{"head_dim": 64, "activation": "swiglu", "parallel_block": false, "init_std_down": 0.0107, "optimizer": "adamw", "lr_mult_o": 0.991, "grad_clip": 1.0, "doc_mask": true}
Each number is 500 + 50 x the weight over its row's rms, rounded and kept within 0 to 999. Layers, rows and columns count from 0. Numbers have three digits each. The size before them is the row's rms in percent of the matrix's.

# layer 5 MLP up, 128x64, rms 0.224, rows 0-127, columns 32-63
097:612462484484498546502490450495449522411458464517477488496490471564501475513513429595481542575640
103:487469404445524562540506481440549594480489483542522498456580521529536474531459489519502383531451
097:482438529485541538465566596462477468537501398426480445465486472450538480445503496472476465531494
090:522500451511404491510566570547528504523518412484528507574491528551443470420504526455467542553426
102:480408570582486484522511526530502553457572559543460532513478577492418420486493470535447567488434
089:583465507436496546559576504561465594573542365499455428435591446528461428549500507530491516463508
092:544462403625539518536492506461390484552515456623506549565473440504531494518503515459529445466405
099:469498521563527476492551558460485457478495466451459470430374487473481535557571492505489428506570
094:487537559496518516530481555490641403547426432540483571381432526474525477429451532481529452566472
106:584499517363560464426568563470496524401471481480528492537466473570480473476558539446476511501527
097:568547451455476471417620599428522517468427446489498512500520533506532456445515451490557494482534
099:483483475527388387556465505456505514471568505558537460551447532579597482513552462508431510587467
100:583527466465506457484532522470520528487525510604486502397498530507426519487476493643578536446422
102:495544429485464510462513549526528528533465610509554462570496459598392434520500554499358454496486
092:508588467491467536525440480646580553445547488577526572498507498571484557455497488520494470530480
107:506605507536578471454648507422535454486408481461502566477458476573440554585454521490482476522504
090:546493495443496466416528435585493498533528483416607439542524478434547568395588454496464555497512
093:548461545398504436532495518440448499535526476460481584499558517437465512508500519469583451411456
110:473473434487525531419438509466523528556540531500547478529504449553533422459467489429480486454511
106:435446537576520499431588517497504534468606559425511508486538440552412526497419513423531493567554
097:509428524455530502499511482504484573444490485584484576367542465432548565452538452525551504467500
104:494567396569519555487461494573504527483485508533513441479481511487552473431612483555526546591495
104:528472600492383442492561568554430555478490445464450466554436539564445459481557456422501595511596
106:562528537544524421486506634445441445529481467598396504564462537537494541539546514455461525470474
111:428564558439600494527468443548597453504541548408457458540508452495451476543478457523441553440530
099:534478482512453462550526516554589497525427544546496508590514499556442466590448532542491438420468
105:567525510433492447550514462533474445478589523511472432509530512494538499498537442469469507425605
104:495520501492570477502469484559555446517541479555541573495490461512478505532553455455358505595614
098:446447441533443463506443568531513587607457555627501451497488520510484552469480548544568526506476
106:548444509570521574511495562439554464419495531485540403531400511475548504559470500477558463555448
104:536495608537489497570425550423497509479455466558577478419456429551521534473501399482538458422466
096:494404567516402539515440542396496433459476565513527435438527505514447456482465493507451405471378
093:548532534497474543473402407544519483516448481486458580508584502523510455466586399497540525542454
104:526497577521481501417511589432489383465503462552420509537381510608425561499482499512532510497529
100:493558549533510546532598562458597515535528500519489577413524531479537411460483491452576472510566
099:476562444564525513456482578460455466642476538566448529447459540460509540490435503521538489489486
097:462450406444587565439508491501556593553422544447539453542528458480530430485527462363455567537556
095:485435488537455472441559465578470579524417561566509520530586484460485505414568493430505546445559
097:444500512519467516562551535534562463499381534471521487555533502588523557458535456549517416610507
095:451455464560481431535501573480479444513548464424493476503520477465469597437561454429464422407489
099:525576436502537556462432386444399544512510534428404496499542488476531597438514455505463565499518
097:497535521470561477470561499471558510469632525584468448509515444524535492430492549483526460573571
106:538428522472511525539466464623634519448533476536469454493544518452550555539504519556481483479518
106:604486489506455472469511516472544463491400559521504480442575489554492447427549548488452538498489
102:531440539508470525394454467477494635561512411547481521532574500544560541553434517548484508541486
092:464411596473466458474492516577473474497448505428578469480429499573571542495506528458418525535462
104:591589491518626516430515506516550441570508429475481533421448493501515409475580483519494520485560
097:459512494473510545425494482548501500493454403459485448499463573516432445458474502563557526577572
099:431469405470510434607585518465556460509532486531538446379500500458428492486562473514431531513430
094:535536470435446388542469481486501596501506547540491538478436489445515359456499487547423518460459
097:501495529457541485471457539480585529551517425629582486433520501467473558416465542503540490498437
106:527527546522641473502537523495576527492423563609444477542497441443464571557469499522584445417440
105:527543520465405426481519542509419495462476476511507461523509593507479478512471507473569389477478
097:510491478490526479555474503457517470479454456463477545492544377427514488533366423447546514503397
101:587561467506523541571449481465503528513481513439532508525509549464554417427421590521574557531537
097:517525483455435575552521478387515602485568537444402463470480589396589508466498475538469374512511
092:509581522487523459555419497461442404519365465571486545524447430458487427601562487536529507542479
099:548475468478441471542542459492425511515416418539531483462482612539562572486483449493488536523582
094:513544492539539631474522523480464584497502613482574473511570546463518436528477529530470546498420
090:392559572526488480473459422406537499502533492536372456460428472536533493547416487516501499540494
108:519493534452543420595482467608441531467549515560433525435612426473451480505453514472575512556584
098:426466548494532450442564593497568527430524498518556503452522424519412422501500401364518467496502
117:565537528469409518473474528586468483515596519586423470552483541448549493482484576436481498517533
097:454486536490499482592582493478482548546512472475470455349480513525480437459623463416496625574581
098:481466530508467571559532542550467503451492427431508498456485492538468465669466486504480483492382
097:504472525572522465495460525581515503472416482521500545601530476474491488485436460439463437554549
107:531500505548612563449519516428405475433550566571493564464532424611515512523548502433479458513448
101:490416523475485462500450482457452474555572576453510541484492498483517503513551550469468528445473
096:464513601446507531492595538502575396451531486506399511544528487445540573522505378552475442501484
102:479508509415496436440558499558525431496489495414517490400489531477539469522467555489545367516415
096:486573554421562514515508469576518546554561432489493566446536529503606628470477486462545551539496
097:551632617498477489495516409580482546526489506490548523437517542408495442523467501459498582446612
101:434483497559555457575565491468409513411522462493514508515453434526524498547480501446387470466490
105:511507542506547405428585545434569532412534585424505504503455508495555559548476467506466516377512
094:532493457636459560517415495523566430471582533522527558460398515443449459496475536532477498488455
097:503497485442512605558437485467564555436585537490501494452515520528479469601440524486561501472485
102:495519544545526477536487493531512468516508488594498520465410427559460525525572498385373513436449
094:565549490569452579602540407531440383530489433537452515478615467550421503546517447439452439462538
107:474485580507466486444491464481621432428505496540555515494420518430408421511519453545465527510549
097:379497518498502509503521497431502535496519512427607463422543524499496464493564537499475447573496
106:504603473487516451484496527444466526482464496536442477568486411470568531581466454457555547504491
094:525538432561511500557524506429418525477567516499575445565495482459589486472530504516435553528554
100:445572489441523454443462479525606487517537515537493535445451504510520532482543431442396457479575
105:625499473614552532497513535547456462528418425479562493538447476519522516546543483601529507424508
103:536545455516498536560533456473524462572585494535476523520422454578460543533481445634514529508428
101:591502515492530461549508500523487421526477500433531453457539485314498524479494471498497403535439
096:548433553564461511468470481478498523583512527488413511550544459594431598481474446518491591423541
103:612439564497533545462586430478482413483586524606493485547521508438503463477437564530531558485481
111:428414542502577440556458508552470459413508462536572459443576471527433609503506518527475479465503
100:477511492556393463504573557481548411479491429437534573482472560503499446493491517448461629490551
102:440542462448571529497517567471414519436537533507528470459465492506658418530573527472490544572554
098:426567411568544464512521461466458471512521570513460489462483460527521477495455450598580460487395
111:485562415460514533519506517523552559465460565472605492546409390457427543472440454543603525560481
101:497533530528573391462439510489568480478475497483541578464576570508572376454550534567501555468533
095:448477568465518514544452470507436494574524437504499474506525599549568431388539525488501553423569
096:483547457552532440496620490454465499465470478515452501470483544526506547606550383545515618480496
103:544498558466463463490519592532380451511581453420511547482450653549532505416462446498516409492521
105:467582503456499555534557522553543527438558468455567477515481413477526459514501436507565510550538
103:467493482443526562575431524427429539524486487525534560439520449531463462543467464503540512459546
098:528472538505520419537395578446370476401542503467437487501441431648444455506441471504487495485488
098:516552598526523460520557525467483472478476555539525439605501446536505539543507449510411493402525
098:438409458473611498484465500416548413515471518413416551483566388486458555512434492544570454518451
103:446560490498522508490371473488467450525451429447551453539484440499480586520506473540435490454510
104:535515531533558551541495490480531527345542535496503589449577542454476545549530394552581499490559
096:544531437501496539407456431457478548463515467496395516498504516554504422458456384515519481483489
107:501469494546504381485449537510522535591399466557549585438493488399471564562426506521515477396470
102:400496529472448527592433441523432513473480540422430497561563507393482411456472504509485458532526
092:442494536434505579522464447492526467540560526500589529498597488440509552398507485508502457630548
111:483539510447472509364466452523502492546544432543501545469487467436492464443503468548509524512513
100:502504556575541551568536528550557569522456515485590443375534526399480515513582611509522567397506
099:434487478482536433556515548502542474540543625512539557548537390490456451489505446503514470488503
098:476496511486534477573555483473519500540505567486438467499507421524572484477571465488565469498558
092:537486472486448444568530542463532444461561438516491427407458496588509529434499561466596452548519
109:544398466496587528527477447455427638473457493496561442515414513447533471398477473507476401518463
095:604445504560496499508480479506519593449461541468523532506476537524433499607430518441621445469464
112:477540441515403640450546521388539495491486498471477471550449428483361492413469448465477486461439
099:525429527473469480456425450476456571582571413530499450474473470527520530562508424405482569459408
100:479550538549445451479584619436521447504470496426442553581450568595535481430480526514518443474555
099:437427467487536540457459539493413460551578575536464465484492555554380386432544476550536510538483
090:392545423391416500508551494513569489516447611520402478493523451409526519468530503508419491489508
099:495563441465592571475654463535478435493513510515500496531477460433448462468504579583470540501609
090:506536472429523502471521518527447425505518449493520450556370571496588502434476454447489477568529
096:464572474541470587508558562507536432464478434643495516579513417499484481592489527428494445485508
099:537460501567498493526512402542507504590540553463562496417452507517496499460418511479592494452496
099:458599440475472539443433457540581409464573476497519535464519489550398542435461542474621496521474
109:503505448549509541631489527480509453437557433541531545427415479446468489648509508385485515532469
096:563568467397524492516494489483447489503431517469416517470488516527588556360551541506516490550519
096:446519492550519431510421576520493462450463424510590520509495395485470505524617445525558538468544